From a checkpoint of a small transformer trained on Wikipedia: MLP 512 tanh GELU, vocabulary 8192.
Each number is 500 + 25 x the weight over its row's rms, rounded and kept within 0 to 999. Layers, rows and columns count from 0. Numbers have three digits each. The size before them is the row's rms in percent of the matrix's.

# k: layer 9 attention key, 128x128, rms 0.152, rows 109-127, columns 96-127
# q: layer 9 attention query, 128x128, rms 0.145, rows 110-127, columns 96-127
# v: layer 9 attention value, 128x128, rms 0.133, rows 96-127, columns 96-127
# o: layer 9 attention output (transposed), 128x128, rms 0.117, rows 96-127, columns 96-127
# up: layer 9 MLP up, 512x128, rms 0.145, rows 0-129, columns 96-127
# down: layer 9 MLP down (transposed), 512x128, rms 0.139, rows 0-128, columns 96-127
k109 094:524493495487518484500506501478511484478506449501483524482519480491503503567509471470482442519515
q110 091:471458527498514517511464507507472486506482450482470493486495509467482477501484566515476513519497
k110 092:512494500518459526505445486487441449524514502471456499504492527498519493541505536524498519505527
q111 090:479510481479531478512511494476528516493463532533514493519537468524500513499481505487491487499510
k111 079:512525480469558485478504536441544517512483484549470487478546529490485499505479487497507460513512
q112 091:508491478515524493498506514500517499473447466492539500519542490490509503462485506505516455503489
k112 089:508554526487514492460532483544492547469528446510514431507522492486517510495528544473505502509478
q113 084:475501498509505525518475509518467506498448522525531482476496493475522554536525512444477502464494
k113 080:456543532497551515520514493489552482484475482481495505459535505540515567509487489490503479481464
q114 079:514514501541536559515528491487469460491500521470504491503474507544429535510508499520473519544478
k114 079:533460549478506488486527515457465506509494492484454516482482515532511515474539496502538490551437
q115 088:485488491536491476484471486557485514522545488538490471509501489460489516517509486525499515507516
k115 087:478490492525514472542512501558465486516519507531455485514509482451442489536514474522519521453483
q116 085:507466499521466487510487516487490530536434521510544516497522474526499476506541524556499482528478
k116 087:505507510455472485429478479494482499533448469489486481460529491500537454495540514510468494446512
q117 092:514501493566533468460539496500480487494495451490475486498478474462481482495523494530512481495530
k117 085:523518493502515477459481466521470480529471479484439528518489485521531499527528494500513490539475
q118 079:511490496513506494533476516535487470506517514530504462499506541516524459509527551515496472458491
k118 086:474475470515521568537514506552491475498516521478512474554526514499532516496522511497536503476519
q119 089:503506519533517524505548489519524517483515507472467520494523492478509466501517467437475464531462
k119 083:490503539499520510490490503497504526514473541484485485514544452489490514477481482489492422492504
q120 092:502526490555443502470517491537529488511458507504497477512508454468532521492459491542515511495468
k120 086:481481504518472487457511521543500520506501490507506518497554478468524520467474528496466513453497
q121 078:511492507498489529496511503505519535512484524489490484513497502506517520492543455506492504508473
k121 080:494479502483515514515464466501493496466504542522534522529510455527483526455512482531501521502539
q122 097:466517500546446489471508505485525508469454476469482514491531495500504495543487496511503551496487
k122 093:489522483533490506470490491507502461488451524483510495522502520475534478527494477553485569506471
q123 082:531531451530466531480491468478477490479466485504493534483488491525518469500524482492473485535501
k123 078:494544490537497530462511482469468519472487516520455495480524487496506489495520467539514513489540
q124 082:517488507542487524468512519456492557478481494512485511463475495519516518485520501485572540532508
k124 086:502479475499497509464487506472468530520438488490448499434498497509487545493526473486489520511484
q125 089:490513535487509509499497493503541498492514497491468501527520490504508494453534531498539538513500
k125 090:506497556475502505513492487500501476501541503518450517527522467470494504467521519522462460490456
q126 087:469538490535479450480466493495525441484540507479555474483509495524529516544443489487517499497490
k126 079:487528446520484518506575494506504482500497517499526523538516535484512491510503477497521515497543
q127 079:503504506479512527481484469506479546530535484512469494524485539523508505513467485508533529459462
k127 080:475531483495503517464504479463490530481494495487473489508513483553515484497468504501486499500487
v96 088:484492517520494490509540480477505498496521503483500489470519502508518497480488489499503464472475
o96 093:519494500512500475502502521490508481503470484484491485548501511472488517529538475487485524511540
v97 102:493514494472518453474499539485468486510484521538493489476495487490491525533524502515486499498451
o97 103:524457498508512493508482462523503498517484505528527499491499528483506499504473489485504538500528
v98 098:491519468500500524490475502529510481506484469495546486489491492481511490511530509513507477510503
o98 100:509493542484465491524555510486511538489503516493489543533494481480480529480450444479491503518488
v99 095:470542520511500471493474470538478469503472479475473477516553537488486502524496535504454532450503
o99 103:504455483522508519556536535499557499515498518517523527508468496495489506510497475479538477493488
v100 088:505527498537496496511524500485469480507587514472523523554513533510508490508500494465482465473524
o100 098:504492493494534504466462472504526541505427516538509491484491468507499533509522505518492461494527
v101 092:521426489508474481551478470553483525529506505499490524472520510486505546474508490507547495498481
o101 094:454517486522547494432488499444506497502452524515504480532503488490527488509459509495488474503484
v102 106:473477447517507546483536524505475515475472482516491476537542461515508509527508478514496514509509
o102 104:485529503474498483521530479509517500532540480509527474465505525522478527445491503497526492504493
v103 093:471528522485451529515507462563471475466466501514429533488521475503513491520485465545476480506480
o103 100:504529485477518507534494566447511485515520504458567475499514482508526518480494492490506499508502
v104 105:492457529492447504503483442512482499487518521463459507516528459523493509514510491523526529476488
o104 105:513528465514493503542529510520502488526498496508497483477505523478481475491500500476471488525496
v105 113:519445505459479517497508475504418508457516461489479483510499472467547496525498476479528481488473
o105 104:485529504521529542543457495515506483517522507480480522497517502512529512504526517541509531491541
v106 101:501579500490529494510523508447515507488520504489462467502477505493491504519496513500509480496482
o106 108:516495530513471511519521488527458474511526530518450513563484481466517459471523509521485533467518
v107 087:469499500485518531527461545530485495484469498504467526513545509495469477525515511500534477510503
o107 090:503499519476493481509539491465528508515479472488542509502510483516516540502459489456476508500510
v108 084:500477548526575512519535450471505484530475497522515472549468504513512470513479504507481509528511
o108 088:503463470470458517481471517487487496465504499478468479445517478468515496500517480493512479450496
v109 082:490475454536514490501483505496479505483508496538505490489452512524516453500514504519455506530485
o109 085:491528524450494526489533480516493498495471513506511515529505466482458528480530519498522498502494
v110 104:504494513501480507520510526491478500472477529482500482521494491512448468513492510486492509543496
o110 104:485546473484503494497504498530547512517516441516519517494502505505534498509482507494480511504481
v111 093:508536502478491480532472542483494498473489489498524538491465489448486506494484533483491554521524
o111 104:519499482489493517510483496509520584503518492491506509537503520479546508514503510508472459519504
v112 092:524581509459467519504499498485484485546455506488495453516487531504495489487529507489554487483457
o112 099:502451544482471474494503517479451490508522502539506548529453540499537479525512478521465515507500
v113 092:503505455504510510493496482548520496541460529533455486491503504533531474498506444478539534455520
o113 102:504480530471490464497477533449464464488494452490537481477488508513476527505447549484488476537506
v114 095:531550466500522516541505493513535494507505511507478449480465522505482512468494471517499492502466
o114 102:506439503538498474444494518471449472518489459515484540474489503498512474528522500531483477518487
v115 096:522450473484493560490518496508466501465466496485511498542505486535483520491481514541481491506508
o115 109:491537481521516488584509495507506487482502473513546531470528496493491519491543474478503534509501
v116 106:484461479542503520545528446508525474528493500495502462529539467479489481459523504556463502549487
o116 100:519531478474519488492521515484468518463480502469469512478502551501483526534487478467527509479506
v117 087:502513509501515467510475447484508505478500499491484439509511516488474521511538477483518490489507
o117 096:544476556453500474492534508523526451511512486501521514491454512505533511511468524507486467543502
v118 100:514496494483479522490468497529511506484488522527519472452509535519481494500537522497551538466503
o118 101:510482522537517472489480472476512507486471555487535535541504472489515511498480494492450492516495
v119 082:528480496497497505521501537548524472514468547515515535540493496526517508449524497522482528500485
o119 092:491536517517489486505501457478491515508476459515493462465485470506509494566497446485480465502505
v120 084:519533462522501504509495424519467480501472502466500510531536523520531486497496476479491489494468
o120 091:469477536497522525519491545499465532501488505500524488499501513465458505515461510549484528466496
v121 102:466529475531467521501474545503536477489494514451482509505545558505572483513513493514425501480525
o121 100:528516516492504485543522452478486497564481505509489530484460479462422551454481452502488444482461
v122 088:483483531499486495548486507512496490528450509460509463500499495486480517491543496468505505491495
o122 093:519563499551483497425542503493477509496543492523470523535507505485491496479520461524521492543511
v123 098:545483503499483521537450529488489466467522511515496505507483502534482479480498480474472496490502
o123 103:458532501493499456481503521520513516521461498485518514498510499509529501505464510512498490493511
v124 128:507495472465449540495462487480458490461472482445507517462538491500523527517469511492467508492528
o124 118:460491517494526513570515513519544471509520462521513515515493469519452496485518454498501491491513
v125 094:510553464535509457469423471515530501487488501485447501488524494478463526470485503500472489494542
o125 094:482452476480520517507575530504485503495504487527479467532467515534505499524501509488527512486498
v126 085:547470494466493512530476509555442534469519498482484511527489485468486507510508520536467482522496
o126 102:488537535562475486516512537514530504540507509519529499498523486522547459529510513529491493462520
v127 089:553486449507478528506460494535492502466489498476487503494539490503494506505518516524512504525518
o127 088:461522549455505530519538522491511492528528461457536457516502532504507491518467485526507467502499
up0 106:513526535539516529512477482483550546529486558533459496491484544491503487515504473508509496475514
down0 104:466485504546562514492485501530518499501487494482516513476476510520495450501548460489469518460471
up1 089:522569516523473478479496510535533507516540532498517502531484518470483485520499498493485550496506
down1 091:486427473545507451523529472520497461455451492531474484536532538488528509516527505509518444545462
up2 108:499461508488449505503498518521499476489532520487468483561433497489506539456470484522531515518520
down2 101:536496508498551534485474499472481484509482537498478507458515524525459519496483490470458483487530
up3 091:522503494517503489507453512529539510498496467484508562531510473529491506500515508479519491508509
down3 100:527496473504499519507509500529501484510487484534490493583523500483540512443516508532457537503553
up4 090:533488510490497555539500489485496536503498531493502529461511514534482540466475543442529529481493
down4 101:570492475515505493508480446532526503542489521470490547484487505491500485525515481555478508484470
up5 103:482506484487450525509569517536479463533504479466545486513510545509485499513496457520533490509517
down5 118:499508488519482515535557518514480487527501535488519475508474515479415522496488523521484514513521
up6 112:522463469492496521479482508505476473529505520501483526500509498478478499479499492463480554490484
down6 106:485543492488533523524468465451510540509482517467509500535508497475491517502508506486503499499490
up7 101:508474488515540495533498505519479539518512520487496485464512511468512502523529512510435523544532
down7 094:492466496495440531478486461545511489512488513560531529477489473503511496460509483514529532466484
up8 107:504498505435501533472503524489496524500486474491512474529509518491479466492469517466515482514490
down8 112:549525489510503443540524507524583488472465541475493498496542512539512522519501485507502520498541
up9 101:501460517524466455444488492496522512491570514458476510535488494522455523520473524514547553497479
down9 103:468507511513509514463513512474482485486464518472541489518503508481453493500505506467504539552511
up10 088:527517519462497476491486549498465456524503423490486475503503477510516459517571476510477505497498
down10 084:447515526571515484502482487516514499483495531492464502491511509513485503461436446526489518489502
up11 104:541517532479529508548510495482515471492498509491457552513477454514499513477511498472491479524487
down11 088:454471514478486502497505493484498521512474479477496489456512521506510466494519500486497493488458
up12 093:512464465490454484545500537501528476508493511514568497531487474493452496470522534490502510540493
down12 105:482491504505482535482490484508481560473534510501447505517542534542533500535464474531516497495505
up13 098:497536502493501481450512522464527493482509521507523479487437499490471479491500528493509549463491
down13 102:510469535477478530478478490518483490495567494484477470536527463501483504464528480547513488488499
up14 089:516459517503498502481469473494481495525510508534486521506513508484525445459500521503483494494504
down14 089:548509468545485500479538485510440525487494522487467482476496436492517471494542476507514485478489
up15 117:492525529480467536523484438495491482507486517451495486488452488504470463492482507475483494520466
down15 131:482483495449506529503532500522565520508472500536502507513508499467471546511514484480516478489553
up16 100:488486504536482502496568487479489459494519530486533516471497513493530498485509525503489500479483
down16 117:485515513501543494498446495497475467480526514494504498517505531483482463468506508497533497526494
up17 104:468477495495483479509519517510506458527512457522537488574538491514548488504513516495460506518503
down17 102:534516534490502528504500518507556505488542520501479533486489524482532530458497430455498477496525
up18 099:469552528504499481459542495483477464493530554471510499522483490499505526479569544498484508496496
down18 104:523482520524477497505502455535501517502531484475485465461536492490446546512472493461503518461496
up19 096:502511460482520484498521494500466508497521477462534481482502489532511496494488477467510505502472
down19 093:497472497532481526503518508460494533501490540513504474525515494502490468519511513508469499525503
up20 096:486494489497489463498462477487521462502506501494506523510493452534506517459484495501495457510472
down20 100:503522495525516463538507479493521517461525506491489518515480461433498519564497460499525505472470
up21 104:513520498542478519492500495491469525459499494505484484529504461483510518456526506490507542509512
down21 088:521502537535542457509522540508525507523490499517530519513512527496533493529467539477499500483490
up22 102:482496532504535503537504512495494507488509498500498544510546473502509518491468544507528484504512
down22 112:451506466498495447524518478504492537563470500480489482475462482488472460488473484519504497531522
up23 108:540553480509487496499516527496533493489525491468491489563547509470510512534503515534586456500476
down23 079:485492478508586507518509504510501515517500456517521520476483480484512487524485476506474507547461
up24 103:501496515514516477535482496537541496461503502446497497533462464498531463466500506529559495533497
down24 099:536526492502522530527477498518484488482534486486515499505465522512477502493520518470539503466539
up25 095:485487474539495454515501507523524480490492510471505468494468508504524500474461521512523498530486
down25 100:485525533506485501539510471490493537529512516507468486530503479501513489483560532502530480526535
up26 100:481495493512454543482509543528446509554527518514498567486518511513500487447496541488504508493508
down26 087:487518543493520531532459530532519490437496453525503508458470551481484516495484493491515463497488
up27 103:513527509511460493439489526499458495505512474478477509534483520544510496532504495508496505482527
down27 108:483462516489480483480497488436487543514512468459535510501473484510480530533527478505505478470480
up28 090:556493519534488464525459517476475553500530508494449527481487489475504490459502509460496507528536
down28 097:522547503544497473467508475485482481500513489500510517522536511480508510497487511517535516514480
up29 091:509473475468524484518523504509531524518487487510471482497538511494523483523545510485488479496477
down29 094:480471511531508498496511524533501499464462547488469504480489508541436548472476530489462502465528
up30 083:481519520460497485500544528457500507482514489482455532463475524480516449495492499496504456489480
down30 096:495526517529493469513474433518451470477501506514496546514474460501522494512519501486511514489488
up31 094:529521513491506508502469492510466485546532518532487542485517462539489494497498483505512491491492
down31 096:487463482480476485469489571449486499511520511442562532539496556498526477503514521476516477494476
up32 097:516514522456480508488482441498503508530530471495484474485501495481508486497476498490460512493508
down32 097:485461520545486494537479463485540453486538567511527547528499507537519491490521495503473502470520
up33 114:507519503473467525515536507471475508511481519521432501495485532470477519506496535437485509506529
down33 113:474464488541491446462505478539530483509507486488486480492481497474467546487516495488515528485525
up34 105:505517479512494467511509455510503530556517441501490520503506528512513530548480466466510508507508
down34 102:517511540534505454515535521444488493521433455504473528505449558494474506490502491483501453493498
up35 101:465495493497483501513507499489548509527530513524487525502527537509537488504512531471468461464496
down35 098:484512469466475484473527475522510480512498490485499500480462531556480510493503479484524516531463
up36 098:520472504551477473512477481546516497493506514454526520472487508482473472468535507494514539475494
down36 096:471478522536532486518516496504536549507479484489489505483512496499460520543475484496493471470465
up37 094:554492484506550473492542503510521530489512547497520546486514478510500510518473505519546478505488
down37 090:409495525513518484495483511445527503498506501504494535537517518520516490486502519498511501520464
up38 097:481567529522472480485543509508515502530532491501529502526493475466533511473508537495509511511521
down38 094:502475485502492507503528514456490451482504499530482485509491483514496533466495490510486455475520
up39 102:507516477533475537492488504515466456509488501500528484490538480513521523509514488482460494486499
down39 105:506504474514504483472489537485512531456499463491477482556512491433482493503487517489578539496482
up40 098:468504513497488477530489437497498533451532517510487497562475528483494505533517492468495495546524
down40 083:463505501528499507503498489504472496531501476479506509514496488485444493485476484491526510474503
up41 105:517500508498487490523492491500526513508525517525471482536476465473488507485469484483558517518472
down41 108:498502497460482500527483478495470551544487471528481509507541509513480507486538519439496466481529
up42 100:480499485523503500476478526497520498483498520496529502538519520534518498515465509506517504469488
down42 094:479466520475488519471516471540525490476480552485464525470470462510452484486547516520470500468528
up43 107:453498542518475467519483524472542483514475548510550505446535510513464501488534511493507490472516
down43 110:471471544490494501551480484533491476467558525528543522522490463481480501525487538516505440523533
up44 117:468511439531444444538549488459527467539482499491486503505465515471507477447457520513514526501529
down44 114:498529500495503452471513528488541496498538464496493514516539438453485503504522492490570477523512
up45 105:484496548498504452486513481514509512525523511506483488501432471531507532442496481488494492493515
down45 092:479494489518491495499530505480436498500515527455492460465513504518455495515517517518500489529468
up46 099:446455511499498484555455484527524517484527493510480533517497518522508513519509450500511569476501
down46 088:531497470479503505525479469509528483504498466534482478464455497490504486497473469485465498538485
up47 093:579510470504483477490523520502535466495509444464492461503475515485546517490504550495503511475487
down47 087:487495516539515506499458508503552491516494520501502490516517522471497508522445507508519495501445
up48 107:513489532486465511479520511452517444517526525501531466513540491504479497471544445508492505517487
down48 069:500508462494501527483493464505413474493461463504483505499513478455478489486462509471504516546524
up49 094:535471501505528494480485518525519530481479467479517487489573475526435507516534502504489549524499
down49 107:514503518510531514493468487477506508487511509511506514525469482484513486516496474510498466502446
up50 092:481497544471530466510442495489517480532494517466462488494493518478478473542551507505526469493493
down50 097:522515466544487511498468509487496505541483491502496507511514440492484504495500531492550505518508
up51 089:516484491473472495505507513523506467519507533480478457495495540441518528517454475490509471499505
down51 087:499509554467507492480492500473473537503536488532517517479477478541509505473532524500510493535493
up52 101:468492481496497484505482476516550494483479497487519463504550453492501506528492507475507485547539
down52 104:528487497518507540508490508471512488546487510499479521518501476493469540460489492484510528497484
up53 089:466478508516483484514497490516478489503533531546496482475515489515505509508524504540451527512501
down53 083:477518461486498517535466508458512483471514476504527484484483494537490460489492491507517486503484
up54 100:503492482471499500525441550484525493519507513516484464530538488553486482499497503478521477527489
down54 097:533548466571479522505522489456447507495493520518479470465494497530478528498543487537490476477495
up55 101:481497516491450430517477499502467463541495475498494504495511512514450491462471528521511544514506
down55 101:505519522562522495509506470518520468536475520521491488523467490516504461554434503456468515503477
up56 100:543478500537476493510501470489518507520500531503506457508509498562505474513508511473514491479521
down56 092:471432475485551499465472499517475483489475509490529498539504490536574528501463496524499460469484
up57 104:479490504490492492484512487485485497469473506495466508530523444520512510516484509452476508512461
down57 105:536493509523474489521503490498472524512486524479488495489488445527530502457503548500550453540479
up58 113:490491455545537477475501467537488481545477520486501520460485498481485455505529534555494468472513
down58 106:497496452475504508483510514533519498530512526484492530518479498500542495528531523511507500505508
up59 088:475469523498523504496469448515525471486529519483469505512505489446490473510486521507490483547536
down59 105:490479472474499469522491529486472471514491506491517472480504481490516505459467523529489501474485
up60 108:484490530491517517487493521519522512506476461500537457480495526499542516509470438452489517497529
down60 097:511498508451499481558509472478522478503482524437468484471463517483495490520513497461418485491497
up61 103:463475537466488443486496518482486542495528521511492517487503453492502502485476540487494548479486
down61 089:503488498466478503524470507538479519502521447504494489504516534489508517448532488495489521525539
up62 107:494525507530486499512483518470486481488517462492478512500525492483471484501495511474468489497499
down62 101:483500512554503515530501478488498546508517519511486512483517498500500511516529544463486503513458
up63 098:477495475498496464548488481484504522451504514557504511529480546470467481512499551485544491541498
down63 090:490516474512490482502486519480506497533485509500510499459520498494513486481524511498477511504508
up64 097:487511493485490483486503508551447491537531534536516486499482510496511483489508523517518515521483
down64 102:489512506545500505491507527485502478499546500483514508478494470489491562495510481496501472490480
up65 094:540523502528482498479502520450439532548498504479471498514492483451495485479524479462492511541501
down65 092:494480445470492502496463480512427533474428516457490507480505492523542502560514511484495546532481
up66 108:501525518523489463487526551465498520492501469519472498488491511452486499531493502519446506487507
down66 104:530493518487461513467484505492497507522483461535475450524491515496533516491533500487474538471520
up67 105:529459510510470462527500514522512514501502416467525481474525500493496524541525516453543477534468
down67 092:494484495474521504473512495491495505523511439549484486514494448510463504466507514525539507518492
up68 107:464496450536476451482508494500516501505491487548512500465494502477464505553526490474530481461504
down68 114:483485468507499462519499502488532481505503541452513493525502481473559491546484501481522500458455
up69 104:510481477494511511508497492546464480488466467523494512488513507553500507478497494477428515521513
down69 110:475523511466533489492446526531526501519507496504475517520482533519511523523561487475477498524522
up70 097:464528519531506426517468531506502488485471485509495488548487517488496496467423522474472513509486
down70 096:537488460477499533510524505465489499555518488459486513452499489514472519546507459481506471458512
up71 094:495526496501503451495479486562525464499537486469499460492501488521511521500497514485529532471523
down71 098:503489521521524541520492477523487535502478469511474461537532483480487529480512509503521492480509
up72 088:491509478524504493483472466516501510495503475491504512510528519546483483516490449488449517531450
down72 084:534529516548494504502501496480470489473479462542464512507508493458517517457496427493511493486444
up73 101:440484531496500511487508541505498487513485493515517453467502487506489525545480499499511466492528
down73 089:496515449516490485476494488460449476491457487526521518499521497520542451502551494494483518533503
up74 112:482501534536516473482529486526506464499510509511453536501541504510478489518494494493480495540457
down74 105:461527482512502498535493493477509496471536491516488471497522495534495504452549511513464514499566
up75 101:487484472495445443480505474467479527487529506519488504523500507528540466485492501511493489511476
down75 117:418500510511474464496525501472511517500462547485498467494452538485466532510477495473496481492460
up76 110:504552489512463471469494510516478539502511503535518478518529496501493483523532461488538544505502
down76 097:506475445491499560477544522533441487496512505549502493446534492506514495475476500483473485530486
up77 113:505502498518514495522517511517470453498514499476475441542527491482513503430531478521506494500491
down77 109:511511491486474521473514469510466491512522481481536464546499507481493522457527467489481491471513
up78 093:500521521511441488480541495476500488482508545524466459544486523470489539527545503471491508506541
down78 094:475486501440508511596511471474473509518435495509539497516530482488480463523530462460543532481450
up79 087:491472489476504455483525524501516448527545551469556511479515499517524519510494524496511502500486
down79 090:502425514478543502486485485533534480498491533490543479553473506542514510497532483508462496526471
up80 113:485455501484514500489519504493505512493477508448478482524496489514459500512498495496529492548549
down80 114:505471518536498536474499500462518509513517447475523513546522492509538514503445469461501510484432
up81 110:488495476492470468511497484500490523535509502493545478529524494503443472485500495475532514524488
down81 100:517525483524481484511541487485524486516502507501525493521522493504487464472494509513481517524491
up82 095:519533474513518506516475528516521478498502518480506445501487515518469500501497490489526489494478
down82 089:488465532477501468438455508507529508500532528496467495500540498546505562506464506523534498467474
up83 098:537533531512485503463443490503506505516469510488488545469526526534513506536500510544506450540476
down83 101:493488488471482474498508505440502555495487506528513495498508489512514490527487548480554522496497
up84 103:525518505471509503496536502480479527514469513494497492556508490466478461492529481461509511531491
down84 086:489513446559510434501467468525512519543489465482516505466494488527505493502487520516540522498524
up85 088:518512484459407512471495531502480456451483477516483500499500488510558488476478500506546561509477
down85 084:502501483467566492543510538502556482493492476546486510476541492505481455503507509486489501548508
up86 096:522502530519545519519499487492482468465506493490508513475510515487510493478488503504493455503485
down86 090:487508510477492487469491467522498464499473462523459473547447536501483495504464484494485505478496
up87 101:581503499500501462479471473488505504494514493539514444471512478514487487492477530516487484528497
down87 107:507521487458529503468497510491461504490475494441499510500519468494481553506461494538513529466507
up88 107:522510532500493477519529478509490513541452506531502459495551474506469493496497491447524509512520
down88 105:501483480456500521545504506530497515505496523519525506463510474497518502538479531498500517468516
up89 105:439494520488512478479495463508523530483514552482473520468500497460510536463448525514517497488492
down89 102:441499471509465493534513480494450515519529510527521508497482493472513529505529496442517490508540
up90 089:505470474495507469487500545500491508521511506451520531482487539518488522507512508515483539505559
down90 090:481509443452509472492447475512505510507512475501505528500514507497487510480521489521537493490490
up91 113:542506509517508491443522471499477464530501491480490503511498490522537473499498520468462524499514
down91 104:485429494549459522511557438508510522502451510471516489470546511514495511503487522482531488486460
up92 097:498523531460499517481519485488492506507562482490507514508534499523546483539531475502537500498486
down92 086:480492478513546516485493469513462487511480497481478455495513499519495528506503535459490501483521
up93 103:498486485464551529472463538483503513502477518512493444520516494503474541495500475488520492495475
down93 100:517470528482526507490542480483495445521453481491499513498511488518504541478452523522460467476532
up94 093:499461545526492496528531485498503504508493492514477518531494560469545546501522501501501501508571
down94 083:482510470484524533491487487496516500484457470512514471501476483512492509491418489463506489489464
up95 098:524465478523502534529515521473460479502487538484499515506483518475480488532510528477501449482504
down95 097:452507499506536446488526491506538535485490528524508540507497511524505474492504490487455501515488
up96 103:497452453521481451499513485527506448534515501543512471486477505529478429470465465488490508495477
down96 108:516472500498493489474498521507501550477457502535531466548491507511501499490533487487481523451472
up97 092:470522499532484494485490482486531497504508484497455523542523537479499480452512538491481471539501
down97 088:475533501524515484543506489477512503515489508514585517496516544484506496458512538517464484527512
up98 114:487509507488466496502481482474509493518456518526471482491523498483463533482479533510488456477498
down98 118:453479507503540504511485477452439486507488476471474506490503521494530504517501520490522489505472
up99 101:496505519450497470485489490516489494500456541483532458505550514503502498490484503473484496524481
down99 105:526525480498505455499489495527509505497472471536523519531519494503507492511539517528513496533495
up100 086:491505530471447485461553521474506502490547488529507463492506566465506520492485486552520490455575
down100 082:483493510551533543540421522525464475493467504551502512508485509530466526517472471488489491504454
up101 099:495463480467468554479492509446521508565546464499512504516512506539529492503448559497512476506452
down101 101:475516509480470515477513494525490492511472471512495505485512486479514549541469481511520505510552
up102 112:428462468497463477477498482461532517512483535514525518504479507531520494473462500469491520495489
down102 117:493533485478473503544483505536519523536511495489504515498504509447481520487495506462508492496540
up103 099:489502499463487525526506498497495529470557513487466566504516528452487490512450492481482523500529
down103 089:517526528544506495478465508461498500530525470511514496500492539488474500502471498507479532502418
up104 093:514515512517499463505511488512498516510492476519514504507478483511514461468541533563493511574504
down104 099:503499499515470493484492496485490516515500497540520516477515540526503493517460546495496541465473
up105 086:532492505491515515542490519512501550473498508475467441485537507513485525497539469493517522494478
down105 091:484544527512476508515487481482483502494516496522515488503509513500452517517491483504470521508509
up106 104:463454506497486440459506505486493487504509479517495498522515463512523533541543526472466518532514
down106 101:498478519533504490530497540514501510502546540502535488502482495530513518498512485547504466534490
up107 108:453508486538494486472495503474518461544488550460509537513496494492550494494543527489507511496479
down107 104:517513546499529539519536513532507499534523498501484504517461530469447519482542492498493460503506
up108 086:491530461460473510512475494503500474466495496466490492563454500488541540492559518508504482505491
down108 083:490482506481513499483527455497507467488501450513473471483531486468473482517509513548509488488458
up109 102:508489514482550512502488526507488524469449519492500496492521500508514495542493492517508510497491
down109 102:530500500466463485472517486498450470471493435492507519491516494493527458529481504520507494471554
up110 103:483495525470491465506500544472495487518492438536493458517499492522503520506502509479548509494487
down110 101:497483525505471460506519523528508503499558486489518539531470531501460520553503530485505486468528
up111 091:494508516504417492520527492523521529531500470540492509457473470503509486485466499487506463486492
down111 102:476516507466445494515484493482518504492472466530510488534479488527489466508426515519532510489486
up112 099:529503472465492499507492487505522516525465498470528530483524518528533532508493532515493509537494
down112 090:516493481496486515471494517505459521484500509495492528469524499505482456474486488470526521497513
up113 090:478441506483524489502451544495484457491504524515483512505522480523490494536510479470485492490484
down113 085:483528469490489515467502522492487496505489440513494474542455520485516505488471457508498523514488
up114 098:518477538523489489534502546554471532501536530520503521478507535448520470519468513504530483493484
down114 091:476476477543529537513465466493475480444484499490480497481515514505473492507459486501478463461525
up115 096:495465514506488489545513502480504544463517506529474505535511545549507510498473537459532516518504
down115 090:523482549504504551522521496521514465543525496487512470506509474503493542459457533499514528517522
up116 107:523496536487455493504492534494470458499512527492475488468554484523449514504525464509492549549495
down116 103:503462501494498482504501516548507570501535489438537505486498500473496498492513478495498463486507
up117 096:460517521507453498543517556496504486534483519517511505514479479487492497515474505522488484496465
down117 097:487513479458522528448505510475482490494524487549452464508538512460543502507526530468494485496514
up118 092:450568478514491500517510491495494551533502489452479497503508542491496497475482508501551520467496
down118 085:542466502488536464502465533544532455496532459485477525523479524489451488490511506476479528481488
up119 101:492494537514491449503518510530482528516540529477507449468527456544473529516488483478515482476485
down119 089:498492461530526561535482464456467450487495474537465494495449497451535491528509470504508522530470
up120 097:445471510527500441537510480452504490489492464523519505560522487456480443510472524481484519501456
down120 097:498530488523484521519490487505492505510486501494472504495469472517529516490436456529532502518495
up121 096:479504487529469499487475524513483469471514461480522528464492462565508504498523504496504503499514
down121 099:541498501452500536483449490495497480506480518498469485518506500492464475484465492515478495496509
up122 101:491539517511502518524490498510498504428513551511484510508529506502507515465469529506537530547483
down122 099:519449479534511512509566492500480517493478504503502517514475517494495486502492493522455473520542
up123 092:519480478504470497477498478488507511522493517526464489455483499542529519476463502442509536516505
down123 100:534486498510459513479477503481478532508483522502532475483530493506507504493508462490474528454504
up124 098:511506525522504526513531504549507510487513502440498508487500548460521522525457548504554525528481
down124 086:533510483500497459514500487506509504476490452536438474469500506427509485502487491479503484478505
up125 105:511516513513451503501537548492516514481484514463484512480485455536504489453472538503543541494476
down125 102:482509477523543506511528510506495515531457454519503480522469499473473500466538533497524473496484
up126 091:515495524526489515482537499472519491481517495471495475492496491524504470495524515534564503438542
down126 100:545486517514492466490492500487504523474473470503505521506511496475497497518558488515496481506507
up127 096:509496486458495519474496480505435466549516500466502539512536529478537509481507504466519520496520
down127 091:471537502491479502508504513512496555441417470496478503498479500516522510444503515459484494481527
up128 100:493508513503519450529511476497514529490493517510502474487498471508491461465481458491494504527456
down128 092:527487481552512467530515457494514510483508464498510493462518514497470496457535487527507506481449
up129 107:532507537529495472465486495532508460492488534503442487488467460525495518436545516515498507526489